From a checkpoint of a small transformer trained on Wikipedia.
Size: 9 layers, width 128, 4 heads of 32, vocabulary 8192, 3.88M parameters.
Architecture: RMSNorm before each block, embeddings untied during training, local attention windows.
Training: a variant of Adam for these matrices, 133M tokens, 16260 steps.
Each number is 500 + 50 x the weight over its row's rms, rounded and kept within 0 to 999. Layers, rows and columns count from 0. Numbers have three digits each. The size before them is the row's rms in percent of the matrix's.

# up: layer 2 MLP up, 512x128, rms 0.104, rows 380-432, columns 0-127
# down: layer 2 MLP down (transposed), 512x128, rms 0.0948, rows 380-431, columns 0-127
up380 152:353576518526541482511441519542568487474480471479416534563429543525502516530459548482459527527546527467554465580488469429462489579445511530506556467561559541527440454444610505508464453525554483516573453542437596515502523485509586576592474398419579558470548537450410537491490574488528557518502463540468548483483496449544580493540544567507527533471451541506578466451505499566551569384423
down380 143:531512510508494525488530485463452449585445459550505595517491487454453470515507553584472441505640428474578563491555488464557404485540434512441531452492534443507468469528514494438690519555584507510436473465443547486472528535550564497472474475444560485560467544432506526575457538385466555518459431431524575483506484539584498494495524457605462524381518516513519534509499551583550438488505
up381 142:381480493469493538508394431499546469495431544511504540442509508536504512486500519511536474649502497446513473435480444447505635500482484531477524526449473567570475522441488375527475467553532526453461540493466501400498426463450440489587445499540575545491584504558554462527432578440530537526501491552554544499491466507533508454511506528490541538485415556434408529453505500344524503396597
down381 147:435473432504513487499606481517517587593434484519485474550475460509562569459475468505408456467407445438466519546550505425530499469534443512465502535474549526424465459535613418561542388491607509473512540404447485521484562522475441513483402457406600495518554457569522535518500548554538483419511538532500574524444502441527507498485482462424498506478495552454507588475596413473546407544474
up382 026:424555511467559581502494472550464497414484547520460480503448387520459459559556538482459382569484535458462553473506489485416514456468468523443482448496572525543510634531552385424538493469466541470490506503451553456412479452458536524555532438440576576486511506383416496545553547473584511530545484486496473484501529470544585639485518489458580541473394519466485543519483572527482529433519
down382 018:574496600558454453587474494498524456572537449516485424474509545581524551446481454546542463449400475559468472489464497501418540482454566442518577605520453531424500427499456476510427458494401518478521351474428480500558492555573458493547516488605534433572556468507460543521488502553468490593464519468494550492497440547523393497405472522503520449594420531529434532417531469468490477514492
up383 142:328516517485523513415415490506542499418471504446512526463577485542495509507470516495492369510479398595501472408578588356460504494526530503436483522495447476477504516442553527474406487497515518527447511458395534526498424460496508506602564514468561524558437557478457467462499477524514417378477549508529483457517475527540533567523441451574498490512409476533415542513443493523541554536506
down383 139:438453511433506437494455515357443438537476530487514514452592574521475509562540522486503442488572443450472441465537506528438524389591517517532510524465487470352409486549496504442429438455521509491408496456494601524619423536473526535518488475498452508494568601492542432499481543430449508490465584520474317482513525480463497497558505469493500482525566492491514465494499447535472510585519
up384 144:519453542512506676501484414494456508488479509473447384527422531512431487518495495552471516568517585434563553601490425488483582518492514431484540536522600522511479441540521476603502465517527411537538524502557528506543399585474458577521517502488592528462603511476473567455475509428485488518580531616574517427520565436548502511473544454422477516449498444541531469529486482532526414507474
down384 147:593556409461538574491505516445473459531500404485520493545451427545464471500423538523479501487475448541506628501491577611514495429456513461489471535524480471401533492508512413561485543468468429528523577541420547513519472537482498507517396537467515531593549591571481503481489533499444407477486497575536515478414448542469455407490604452526481518552468594585477451444524527503500456551372
up385 027:494600519423582569486524539568467536425538516514403444513569490503432532527525554512404430539449533573562495462556504559527521620460482569396501482505585522525470583442533446496551516472518562473511498460504494486448526499448534494523476431408531526436405448436452408476501566529553511471613536510483469549410553456506539542486548541505496515501464466470493478635469567464568512411502
down385 024:529472506550523455541492535476386441546522492522568493541475573548432460434503496519509462543462434495493461532489596494494560472601516538554516506508489513552533456482576484388421477537427529538532444529416521447561491486665512528431422482462517519443592503548553558555489554543475557444400450508523555495607509449508449378528522421514471562535505421587477503467544453556482512549485
up386 134:469644457446483538452560374525536466441473504427489530542530445541406421631430581562544405497428465485483491608501537499523452510487485482487516484549555501432458601522539542482471513506487481540416497425502526530519533497521527516477465565564519551541595481478411467495475515532445462505541463498527584546512575516501574518485558478520454524497375542508439467522555549508496601419452
down386 138:490501408501412490437504462497635445491560384491489544590473486566444503589559496566573549484529462462494604491505494516508499506506478491540487519568513434470510556540514444427434450535461513490592541483450509478491588508533492506384505623481454466570538491527495480453493475510404425508508438514521456534418480571445492460562497550512447514558473537496515531503655410545495493501392
up387 036:379540502404533534489488485517519566447428529514395509453501464526466511569520560487501400528558556541521404444503551406565577518497474487412460559543583515496496541483552462556524473457549517518495489467503533422425425474447508562566558430397596521476535483477427435568494577478579424469565583514537392501451517489493562555437506513537496508500492494400443526529497577496538529474464
down387 031:515529510511401455483467509463484442479560528545495522468521562469479455462514493511556462489543523396549466500509538603567467546542506603461440495440526503410461429428453450534555446498497436539491463473518463410431474412470471509543487442502477527535618464602522452564459516473532509563424501504472654499377568589458580490561449567511547601504524482487494486450511487437487434469436
up388 143:493463423476487462499549500527530483499512597571477409605452355564476419499446567529484501520480469551517484536465499472471524474406495569470496465408466523460568518551495541489547448435520534429514565481534447530544515508461463389550470494537498553557529448480471406577535465500573548559540567456527518538494541604614481487430452500559515538539469430491461602545418564489504426443565
down388 141:473456547535539471526510538539560520501525469536549489577474520484548495624458507473511519392468437503471452559506486484416490475422511549464554535527447454418557427553380663456520460484506584385528512496513554560542512549451531478512501515517391456493488484515540527501508441428524531484537556402483432545411535483595423363516475504509493470417415505465483557490528471511526509439492
up389 172:466425462466595486432521487609494514511507564487427502613495523502415512491472478491488518561547564503619484439530552500551550472435493556526543486467502477447585579534549540511491499401419567427505525496508562534443525473489540481477564443512542478569553542397482523536568522535480542513611515501475585496387480493533515518461572503473520646536490477509464416471461499577498516367504
down389 158:434566545559473500543479555608569518585519515529472536555541434413437385489497456528460476440484481468489491536569438401488526523462566542596454525523497440424579454582428546455479526520550473574513478553449529589540447511421517495425477585506577456580486471489535464567485592505512488515545561521471441532497454557542427382460516469577475476505416474525440480491510456560511473560473
up390 027:482504547404534565449510418480473558369447574464412416481478464524439440576452553485524441505511450487548437477535566449558541509477535484434504472444537547585508552440610467523489494371548497532524507518555562469471420504468582523470556522434481569507514524395461483481520470385482549446509541488541490538505610415539507531478532495583534589465430509469536518516524551504585502462513
down390 021:556526511444466510520502461541431484474399430416496527496435580457490538463461543445539469541573541457516405516607467485528478423413505479476594452590582525565434507488436463527569545505425569420462414513533559418519506478427497445575480548571473582526539502517477525536427494502534528466530456582420491486643441547585489512464514517571489477459490427483501508467541482438525486471561
up391 027:432490509509524538531504459590448446437417492467452466435480433486466533600518573456480390506481575533501482485451518410447559575477518554416480461451570518518535576438541482524599485444567548519506541526557559412414491377473543545557519449436625533530483528479424528599441559553488472449578440506518492516455514452521545542448572481557522492473452463440523493542483524492540548441459
down391 021:459491567468447486560588562471514469534524488512456533441516523556523394395535458401588532483412473418454489414551565584468555426515463550483529528534388435487518499467489579465450483531510477455438406566478514457531538523479404548478433450528445460474530526530568525533497554470478477393407545534492582479391545603551509525511577467539516478476493520568505472472534567472501542516447
up392 024:382543426420530548506542535590505450420491514464443459472570494504494472527488518462506425521536556448554432473595520484547581518475499511473424512479576539463558501467603469543556499460513522442514459437499523481504362481445541521504490469451581467506523515458441513516467569409525464401570474519506493520478571419526575602480521608566515557451416480436462448579446536531529572439516
down392 016:544554475448484526396548563569430477595540476563432462433548527597505472554518465480499447417455508511507514530599460511565368513477513430459529438480510573530571502497556488494543516436544487489408528519565566547414494519520401524526440478456485533471504460520382419442516505551425546478552552502452430432459528468528427438553459426465536541540483473442567499481435465552557537552461
up393 034:472497530419555569496477493566476540458462580368487430517487440504410503575490618497473412538507521541500465536474462491524562565457455497406444492444523519435416574513560481531542538450519578521505456532485467459394465466470527464476571529407554537470492500422409513508473528473519457517572508539507513523463589500541601614428551476559477554435481446471468508586445563459559442469473
down393 033:584491520535456499461538570392415519484513487470487521504449525482512495530428462414573509411613434441479534493500450476459459403516537506512538455525512499507498498544564555513453586520472445496466462513558497544572568479477499498552452458529506421475432464551538486595487474442500605567491554560498496587562385392405516456554465438443448436518567463582621469474462524515477547478543
up394 030:460574484415530588463574476521513610417491572446503495459537509501451513594482546452507421520566515524471440441527544476490505536468538467407502507493520512510455563507597502551530542363510528544474473562577567412443452413460516553505537458462611552505458546463420486484483526510608526426533493502505538517474551491476490562414536520478570597478490468406441512587490578461559528451494
down394 028:604529491430494559427510537462578609528516447360377500493508513565469485589386515495476453381506525450509481539504468410442509482512594402525550522542515561564577499517447454506508558534577444502538459538516563532539577509399511449502525487467550481493495551508501527591435552435492538469503615554533445465570480513491539432498519516522539523490481520554546492523567533465534572489485
up395 150:488622509478513502557533561464445494459475470453494506584480419611497574523476479551448494571529441544487472550480491526475471519519496436495530528473544536563517516430589438485517535423561513484523536519513552476488374491374468436554481525440476514595465440548524510556550544432472450539488432620476589507383537516501648587507460559494451516504506417467510457461526538521559505457543
down395 150:547528498504461452489558511390407547553472493559427467554568514421496575479436537545578479514585408480554449495507601572496558529510554482594414467482450558437477475514479502606494512435432488475457423453485610518452555462540534461530510481456498451536529488506500539483463543442489432630509537491518541490524573484547451477451569460474576499464499470528506504421536386475466544539385
up396 023:458538489448514510454452442573467558433496609424446536492529475561486454601547610499503355565557493478553531492540553451533540530473518513354507454479586460601466498504579427570540444458501579490564465515490517421449454472422548487498479495484541570476485452454453449542467477459524432515581551520494431461444551447521549532436456563514565497466442543473444515515511507504549509403503
down396 015:663477492421494474519554485397536513524476462544487499460500487437506477476542468477494490429509550493489506427583569569563548538457493540560518464513493514449490469457523529539560441519470525497449473485485522555505493541497421388489519373525563452524525594482426608545443578490445498452470463431521503498566409556482443530544421523393565499439588447535452553488569426460428568526525
up397 025:458485500457470564465494416469410468425414585511483482517544410567483569556509550492528413505505530556570474485451537464512561529482523583454442534469590472469543520486566431513508443426562477524554548419564532480453440445432448447529534443411590580474482539405467500530480546495510444440543567527472453493541493466511570554404597468523564535500413508455489500601453559479554556470466
down397 020:451440524430601485539487593453473512580425488492521520499551454477518426484552497462388563526507422443462438586452481552525570496543536474460446483573457529518510483490477532488558506498450543528464444560553558542511554562499522511505400435502406539573531471446500529431510433560561473438439425562474541370535460575458463476411451535551539454448492504479489477507479538537511605609574
up398 032:410489478455520564463449443521506521459401553432435509512589407502442568620454510535476376537491547523521446544485517432526546562460486494403527510486554514529476612508509421519576465416526566501523523497492512378433476498494495506546565464445574553518543502476420493487500520439521528475474514544545511444470574459467567613440521450491586512496436441504531560618481564488493519449524
down398 022:601450452593488445421541511502515478510560559490487455525512478573433535525458426419516469506501496439599552527497472489519463579498525513513487515420535475539525442534515554535468514481510524512480447526325499455481511514594486578436485459508466490433521449497493492444442700436503518572427508488510644506444457518513494431532491500492569608453489486492460545544564499565486521555526
up399 025:469491471515531542534503558506494506477508576447473435481488456513448551558542568464505389553548529480519480478554517411524481551515453514463548460528587481521550631524603453517473503391524468454461548474555463441441514512396491560529524469438597562457497491473439500525454584477531536443578529566467459539468520506544584596422587567508548534531403545409515480479447568495559531389529
down399 015:519533569503502525546549517364474430439474514485536482527536432464433563470498539431474499567567443428494464551439554482527485597493419482506476475498475539530400452482469463530463521576476512538525372487447498494490496506391388537447469477450456509601445444441477462507515451541457483487495405404500549484454442633457500477505512485464553515388479531498436526491575420483494578577475
up400 141:507559504500515530521547485577441536413512613374401474460454450496497628561436508448510435572629449511509427605500495517477536619505490457494534530504487493561423609442582485505523626496505486469472460544562557523479484478468537473547521507500491514520508529495442442451483559513527526430528470551481514501552583489525514504436543489564542440534396467461533545524519493463623506519515
down400 152:496511513485521532502502573510537569487465523572411545487506530412488443474551490556442558427524591484463507483536522513557498495452439492396513558501443497490451468580511515491459509489490437376497468464559506549422535508507553488449442484536494461502504422528553481468467443554501534500484575554512475603556587559318524498598484507577559452510527495610543593469409473431423491461435
up401 145:514561484478533557493462403544435529505436486472506445517542533545493513608499526548521519495456550555566438548553467484460531484554557498459548416464560585423567552547506566603514450482521421439466539517466447558512523535490531416638422512450500569428505501484447536509566448459596415383505549465570567516485495518529558539434474493455560605408497484546510519546508540583504501524484
down401 150:520446480512511465555393464424524505509551532463530495526521461563461587456467444536386515529548502519542537498542512550418466457478495489462525549483566475499477458511461504555536536518461438560402448598360482506562501594517492418585446563532465502464455410493457540542482508521539564549553601497560550483532510586420488450556516437442516447443577535568548474516522597456496435584432
up402 131:498616504482469551576535479549481445526444542509441473550503539487458584549524543468599500558461524455538512563420458564422535480544464549449535503474581499433406484484480458507456394535506513558428508416476447462548454508475499511490501396446514551460519417506477533540433571549620478454524567506505541491510489492525480559555462504400469556418406467462578533584388487446537503454428
down402 143:492429520498589522496551487522454531499459509425528472521601531464492447496531449478480461480575515403475515402370430531503472498508396555446544497497401569504559451382505538465583570482464498545568478576467548513520544524577453431348550565512467447496514519414495503552513509471561554493534499412456476423477486548526474429477464489473448496496607424537473450497532435439467493484468
up403 036:421425557419547555487498453554450556426479552421451489516564417504484565527521525472468419589509567529546449450493527431469484504523503543478515521481570527522536597411538424582529453449520565475503420518525497441502427459380518536507550543492551537489474529468448484551624557488477484485512559461564540492414559548512539566406551505521529566508431423441475474490498610429526550467555
down403 031:483461581455542443557519491499593445433539494545564446508544596486466468446497564574480495501498436547467531545424520462475557452522500556467515464540503521531522516432441416463443459514507488484390490478490448534522539503588522586505515582478489562488450436460508569464464509433486471498499455544505528483487541537383556552551428479382474507562517566425568454440364398480397471574555
up404 166:521507561475619435476439520506468484451557498424489532480523414522513468602507490456407501548524573516582471466506573518533515564562453552489423442554492521457508580503475491560554532529450564536566581488505480529522395361471563458559564511574486435467508446425439403473531594559510448464569482472435549495399549476495589523499482578495509549502483474426517538539527498497511564428530
down404 164:467568511503425523476521406518518452535509454512536490434378442454537482471498473463518474495448479472505431454471449399471459485597487483482457498486449584436458540487459540482571536578470546414435486539472438539474494520426438476569456562510531567453453391576432438549536505577469543498555520473604536424418429485536613428483550432483470544490604491504486502487508427432497494408526
up405 084:502469564452460478517532452546474445505461504561439446479489450518505431576561599497525505493472497434458551474474462486490572489564485580511504409454486538527538600412489520524471427500455478443636585497563574508417433430516495488493521500409463541511509553395483473498561456548509468525499563569509470477502460569603552613438579463533534526525381525494470529474536500452542465377452
down405 070:537501562502551523481583473498491531575528560559479606565533543606518485480435566509459505501431525552492531507558475549545506604514560498575552494460425556495621430471546485422401508557464505514546578534495563524390508584466447510523466486465515480494447426500476502518511372435445564454439552534471445464532512464556486447399517566494476437403517471451461521472590518490488478493584
up406 167:357539585561442499426527499547501502500433581539491435497461484586456571543466530443519503495523536481523522526511385433546667493502540434516541544442526547433486520524499440534503503473431537466463537537561488494483438513465532467443555453434506639470457578549464455584540529506592478500577635525548492474447467439520509514453505478493437503501447501487560490525522568426531451554478
down406 170:521531554429504500506390501493517512462498519522426489394443487499547586463553509479485537478516479392516574434518653498511439483556502436551554413508544441516454448557453425440457585431417460429506565463520491518503464475458546399595420484613523598484526425511524471522527451473588484443549468561509510511503456428523493488457499556475466512469559472490440557508534572542576492547521
up407 031:413501449458497551499530460585457508481462486465518495489515363490462555505554467478552403554446594534543500500442524483527517561475527554344552495471533511551580564513587393491466462509497634483540495549496485444464455503439483532490483539496617579480515505367487443512504549493463477488554522531565499500530504495481575527414566518507519548446466450427503488554404586509539550442453
down407 027:445567632443506541546503558490477546539514450445531574526546504538534408494511525529447528412498491550565499452642551551484597562491542504475556490512510574484606471525430525499532496507441531481437427561559485438470491443522453400486429388514491452603511499493516506452414450511374480484507513512554461444479488539491497571478487506456555517345567480487491541453485521464506515540458
up408 023:472467487414550565448480415563477560403520506483450459450479444480475569542496551541465446502520561580552480438505619474537557538474459508486467471472492474553488589481526424528552438471546545440518483499511537446513414419467571528618510469429529532451557473448444508570522537536483524492593516490502554522504439456479529572393572535549584552422409528436473508581389538484495486433462
down408 017:516504562528517469514424481507537516392431445454531531520482487478464516558515515497517507517463478484577449531586515450575505583575487573449479450462566522509553413511554482483473598560455581502471524482485515580483523537472588474496411494436497539490505546445567518510440576507563558496603494399498540425515611499515436437578434496448560508451446515597388561515515519444447614507563
up409 026:397519462453572555495528426569411463450467539379479477503481457602476513539449495546533424527471474503576508485474485462465545526580540480421509461592520503515505627443518463480490550440421573449574503503541499473377461451444539503479485488448565592467523478444456438598493552516516471519501548513503538473427541479577568540509590487504541503523418468431468482559406569440531478472554
down409 018:484528535544491415544405541499444470506570532520430525536517573417542567455389493549577509460457478480510508477511531607514512500416546479484491544464547412504451604520561553504525549596520547486463423568423445554566503578483497559416496512610533398485562548549466561474479420516500488497500417513554475482533518433525482487519563478424485496579533516535586426420498452577454465497458
up410 167:519529549455553533502568466514559504505480552534455537491460484559510597667461540452507447582446556451539515511508503533499572465445484501395495431424526569526446502473477465558473525524589619462504493464473502472428501505481521549533418534557503537581489591477489417525494539505608447537581447486558544464549513513475450498523519462480578498438455530455421537537431483428636404512505
down410 168:471454535497517586472394544399550570320458527512535486464414530578451588471492510477453465546523525474536452473500470563516476505530520484436467438494528449526528455550493507617430551421578452436575551463506444550532458480448585468592464481470569465546480505557475466444511488477470505445515547531513489425480498471509417489465526479482461407453592475466457382509571486479493561506425
up411 032:403584474414544618469526411537507559426479624520455473506554514498477486581486552458508382519525531544527465512533453409518548517490557523390452497500611530513488545474511516486505497454526495526516556515565443518418449430449495518547476536409555497500504517476476460551502547502505535454595523582512501555478539499539584592446543500626517543485467485449498554563426569459522486390492
down411 028:484542455496537528435492530525499521469595502459536447476469535508556479555444454480395396492537466579510536497522495461503482573541523515542484561506549453540422369500592566506441531437460465562448481491499561495634521525542498441493509493565476508482546522483631491490550554519498470459598472428449492468471492522534431368528432362422470437605527495536550504419537508540504512483459
up412 029:416441443468502575510543474528466623486413594481448441538488443565429547596456487487465432530471565533550472503555532434530507574550431505452467523451521556512482621505534418490506493439463531444453487525507519427426451461508470483537499481426557550470494532438485471502507495401520428482555539541533489510532590462512550616401519537579579565517472465469530521560405567524538528420495
down412 022:519533479450505469521515521564492478406503442573507463451520464512596500449467448527516552516504521487495502491448484460446488611546527473510521475523495517562551482521463421495502495522456496498530518529452472551507490479807477519575551536504514496498488435518507568464472679467418582507517473493455564463417471574501543459525491526503572547486552545503483494453515481525457550549535
up413 023:437478440418532553494537413534415468434468519486443447505500557571390482568524491459503447515396509530552456480526466509518545530514456527419496512415562538487583504459558513496551477489526597534528447465522567458451472478425553548534478436452565650481526527418407449509513481487550584509480542536445505498528521455496518576399482493513482497508411486401430577504465592472602510503454
down413 013:540505513495537535534512503588458525561512463435433449460452633474452475413495461518469468446540477492569540621549500574475518530542396437499507463579452492470503491511397584515442505448490420490435504499552548506421520529559477570474415604513445501514472501485469463464446545526520519408554486506400435537509515354518472430494576548508483404568540501475583508454530548546508451480534
up414 151:434466510460491488508554371533488505467555594490455458445385473488502605504468454496521508507449596483519567480527438509565474555534605502526509451454490489570539500453473535506510514502570617535469431484523559497523460553456565507570531479544570478454554562466440387496513550450613541415488433461494475475563531569540504438519486546478468532434467498435482476535409477473524384414578
down414 151:552537487523488436608532430507482474477419589544508565553509525439452481499498511497492414560442487440519459539513475535524552462520474616550596560523465558466500553490423566451369600486530505479456479501546516462506622440482461534405488503528589467514418441510516494540363501396487511456444460458488557470590493544526519520461539512483439452558502464458474484495431536468510588560554
up415 170:447507385457565500488541509518495526519419591394487473465532476571442436537474497483464481525440475481636488501509413476541528489550480461459564518554484510480506561522530513520541535413467515417544544582570591439440508452484454391569465494511506444575542565410485499459445552539527548512493454515444429468557512532572476532376535519630442482549517442466498550536484544516561505440571
down415 156:487490563537468543453539500636515520581514565518499508597483462548565376507489453466437528410480425516473501527566484480475560516470494455527496519517443394505586418532531482470492491510495502450608542577581610531482512567525422500512431487591476536538420440486551515531480445507519487530512518579410439486450501527452418477387488494468462429545493426475457514520601501543549416521462
up416 152:488534605528476571539480483489520515477466600509411462549473444520510516554447656516524410577523465469512433580471523518418520494527507449422485576487643586546500495501495437496452514527489502530451481571566466452411439455496523519475495482409562557519432465533488494480571574538500500519508549586556477530488473472492522481470466472477492487478439524563433452565415618431562548487595
down416 146:562431504545455578457452546477479521485533528513515515526556557516516476374434511499551530512568436497389518565513496494492590484486518561503465611436508455421471572416432411471467525573528507547513505545567526550513485551426514436408420537488549383517462442494521553586488425492500507459554554525417413588469399578478437431574492501474529463536510457461513500542518533452533491437521
up417 134:418477455439531506516481403532489485408483524458549518528445440529443448602440495546548519523448493539495472467398545410481506551515453540521477459521524473466437571458528526530475519493533571546486480425489554513482588443518590480516562514559564549529577534402378553494535532562423509474514423458439562553582437414541530569465518523487428567470342501515520493529528580548492522513474
down417 141:473471416508575514478486550471616487491539429507574504542441519563499492571505485517510520443488513457542532560570511478491514507468516553491522564561564512531495521604451510506420510532512557565510444455524561554485572514521476482328553581453435449508575508588610401415461563505412499450453478485538496478426483581421484507543452527568541395507458498574459500544584525524488464452474
up418 157:512455428489461535440476456476499623408479509526505477564610402587363487575553415424486367508524499509516538500514584422556421491452538427536409457473480474472533496593523484607553497494507596478587547503478473471469474491427469434504489478517500469476554510541459456510539472541467441468583477474490495498493567470480554536542477527535502604428540496510516478490479524594508427452490
down418 155:457484422563504462486497482483589399386475475581484509560480436524508464449541479529537511499540513404481548455544488536448478384556526465601388484515394431447495525444474408471432492543536500534472506411455509507496527534558482466481570505543509510521443514558509513434551506522460494495493462474463480500536500549432443530648544597508466533515474409496560510411538468639501419513473
up419 024:429534493464544538486484399517455552432466556418527489498464410482455518497493561556467463497490489412520448454503520487538579562519487520434515470507554521515493631491593368567512472381460561498499506508576526451484457430437482542531515406476602554438511526509453514488497577517583477418570554520465511494534491404560522587470567498539489566476428477499507505519473573425589475418466
down419 015:534506581558480490585411515414495592468421441441514504514483575527407458565437427486457408595508585468541458515483531516576505539485513438419520448488515559482509540523587463494526448509547506517541529538550578582486512426597504416467504513472433586466468476506539470577441586459531515509593472444600588551460550526523518442504453444533586474475459535510508475544481498419507546486559
up420 119:444554544431484510487425502514499512489465487558525512490575416487457609483415485527533497550442465604488420542517512445451470606450451492531462545543548522611473482387439463495534458488519482518474493388541537540473476471559440509524526456461559587501515509492512538448539584531469458474567431533566527510394549538494483559454451597440520540533363539441471423488458510469570603517524
down420 137:503577495500485526486494528553487496449527474537511555487484483472531498436550466528494457456489503512466481538459567448560432484422414483527378457455425463486460494498504575459486526472491546519523539497496541533538495512789454490452401541503416457501509453544425511438562573575439426425402498537500527447498443543510468490459524486450480452547534452454472503482444449478522477589474
up421 033:438578540482530570424520481540504577469570531424466425525513466569482512536584549463480445505496520536536447441516509459505537551498543512472435476446542478558536609439545434520496500447518499535469430496576491461404401461430539517607466493489588564411582585451440543498488553496569500485563456507504499564493567438558562563437512517533535523517423526445489472560417585446618486466482
down421 024:600522550473489500512539436538475557447503519591510563502445472447550488539464546461479492374576499492588522626555598503500470526502451467507582384550473504473509578491415448488472541478441469539553459424420571387497435419506517442565496462470499453583439451574548507533492430520494567531527494464552522450448398500474563474519487491444538511477452492442538569571515409514535510528519
up422 047:432563484437548557497491444517497491393457583409482465508455468477455502543491560487507434563503487501480440534510480463516497546464525480415442478471471517460484541505513375548522479491485587474494508488512593467443463491451506506551548475445535561470568538448481440549553524565568538491589544544544515559467569449589645585412505481559446529435408480475522508602422570470603491420524
down422 043:491441540476477505461565546520477492501525531506429457534469514515495464521471521469524469427434548504586507513439572574504449535630513502540469544425474486487459482475593462469467509540426405600477494424483537516530451551548488367530599441464562460567534579474524508549510553434548509475485529565412475532450477500514464531450489486493479440509585420531439556455431422599371599476539
up423 028:444484484471518579496457457562502529467433468497494493522550468571388477527541520488480392559517620545518464484520531438444529579539591545480540472492604456523574575477622424523552565425573535493502517506474508483421412442481576505519516513491607542537474508432489446535539525461469514459514535479574468529548480493527595619468511538580510545515445535473482514595449575528557539420522
down423 016:511466474516456512590414499550562506552517378466496554532438520483552560492532495437423451474442569576508496477430485418532491497545479493464469570530427550489422585625496433509491430513607545433448438522425497423552522499452478606493506517435461485510512427510538494454553423530556419528500598462584437545519447556488446466562517424557529565497508467475501534446449460510460497486586
up424 023:541498520480537523429522455622472535473455524411481475473541435479463459540501577520556422561560544573575491501528462376535508553393494483400483481496515502529458609472524466490544495437488583532566492514542507398467398402461550587528534506423520550491462540424455442479563503482544509448592489538549490485454528511583524545479518493537510588455463470501465473615425502465510432431527
down424 015:442371621426575458579431501541481500520499496485528605476476502473597418434545493464447533498486452454538449433584543494489530628491521494525476525487520537455473472511560511464449496491478470404456433503547642562587525513512529436487491509597485515423487574420532549437508522523501465486487533517580498543561411516463511484449539554454469468548571541428503404494569500528508488525551
up425 140:412547540480501494362503536502541514479443506522493519639546467539540539507518575401472388511494511498578534461464499506601562561550489568421435519424499532518498482537557455594494517458475560453606527431495458489528464509460575399514569536440462475455564440556537424484493558529550484471475488534524533527485570522459472523541456628554567516489418489483470578491519508487486392483474
down425 137:411400501573441432490478544540551508438556502540488569575421533553499504556460493512480504396533407498438616490520488540455416491475521452498489421518576409497443595485562460543499524440487480588540539497510489464520567428524565582527475616568537440566520531491532531557564494507488458455500455474463465526481534588611489526529462592514577498498512497451496505548552476598486476506412
up426 136:458422441476557500498514538503409598445463474483583530500488520576458483464531489479490470520583627515523458548468473470497437458479529497481471388455431555663492569495512560551499518424549486504556542544479460515519516348445470425587527435532498457516441504509513549471447423522543421496589500528535430515503552539481479535490624469607441559499514488458480504542514514484528558514567
down426 140:505510607513523531486474482463495452437528512420411418471494576548537529467454483507603474547611527469496413468485586562380545507491470443477517458457484464467435440539450560492542516490499456463462480529436491538564464600433562466509443519516407547477507609448517556463500418508508530432516461480410460576575532465457391454584493404534483451522515443475455432489549436436485513510523
up427 028:383554518408485579436441448522501445421442546503446489475611448498461477584529555502530408544505545549538419413508634462472527497447506505384434474534522511523493604463584488557559511453494569465538461498514507503458507467457544513516522498471560503507464495446458519539488534488529510519529505471475433490419560490544513588398573505545508512475485444366466476505422590438564498474552
down427 021:483507473529556565536558428455448431517503576462497481430472584551465476431535531487515509430456595556470513536442458532461527543557469429437521508569531466544429463445541518432471554520478536586602405497533504457556487541600482475447508525550492419399497479488480478538412460436503588495518455473423514502606453469422513493469388449546456426446433433441434527487479505558470477417459
up428 027:386545506461481565464484447554518561408475596444480411439519453504419538614499538419486391543495511488558502481485468458455495525454422528381550462506559477580548605487526467495471488423461549576516477497556562498457503443413542490472499443466545515518472476386434442516433481510545515518504589483521466515445529484505532583406501477497539556491420462485461512600508559461514546420483
down428 024:604553616559489363510509461534497434480492443572483430504508487573595525470508390511518496488516407453573540518550465516545474564530519467552562514561452602511467485471565487475415519506378521441480536509467549561460552528611443495543492442553545475487471497536525473485448570564423507586508439585395508461552483505479501549566487497469485464433531489535526511471431464413451494533520
up429 028:455516489494576585379510390493442559473454526432467469540522449523448495550503561459497386506491546457506465482534526458542521612533514539414498498431483545466458550431517427478515503449572540448458516546556559431444466493431598475561470480463554492435464474411484419417512553447510523491501529565473467477470482448556575602433561532511565528485432489450498489511458512551564522352494
down429 020:458449503513475545473422492499420437473588524575422478499524477544504523492538470537487504460528440496550520535473607607445509578498543526530537513576559614455484505431559438494515471517545459537488520488403560414523620541534537481423517479450535417531662482539442455486534479554537539423441505485485524440451521495402518469554473499507482555480406437500572490534548426524495515399453
up430 030:417541436477566575514440428525446530459426519465524506516521500510428510607534538475506483573549419466516454436500514453533529539496481464463494498555522470536516567456523493545491442516579552557483534434562514470437473365447582532551557431472602577457627559433427490516527526512482522413540440497536494499456538467513538553455553506554589584454482416426497496553412590486569505523488
down430 026:520444496511536459430541516469453482547441576514512504483500606438531474497595542451525519461441507544506530459505458598569503524456549547482488471469480452434492548382477462520560607592449406498506485448526547451524432498582553514301508488511518459482448563521562490502465456507462530509500532429508524477510535458557503543532598442462428441434556445514504471589584416472559471482556
up431 028:363533449421613559427525480536452547466425557447413460493499459520479485541505515521486465529508533537490428562530524500499504520495493509406495539460503545537504596520540459511489486402448512532567452537490524447399494518426513481586538522440552567473494493491406431468550494510492549495603568504527471452431595505515500607399532516528568559452435444369422452520502551445539525496505
down431 027:534482545514349558476445573462509499440520527457565502419429489472484464459414490370424494448506537522446467458552572584457569514528491494498486607476526430490532469565473438435452554411430562558474469410510560480512579553491474493504471452530581524489503534568592496505532516559436515605470443524505483517425438553513463429551484540477508471531490597437473489470554535563525585502511
up432 025:431519516469524616478536360564522452421415585470376522532453477571511543565485542489478371559483514509574446452540513480529550548475475491470436433489576526557500529513522433455467537481507555543486512490473484440454510482426549497529461483482619539475534547427500442528530554431561451464548525408453516477473482467511562605454528516499532617485466501488466536514438583468538481400499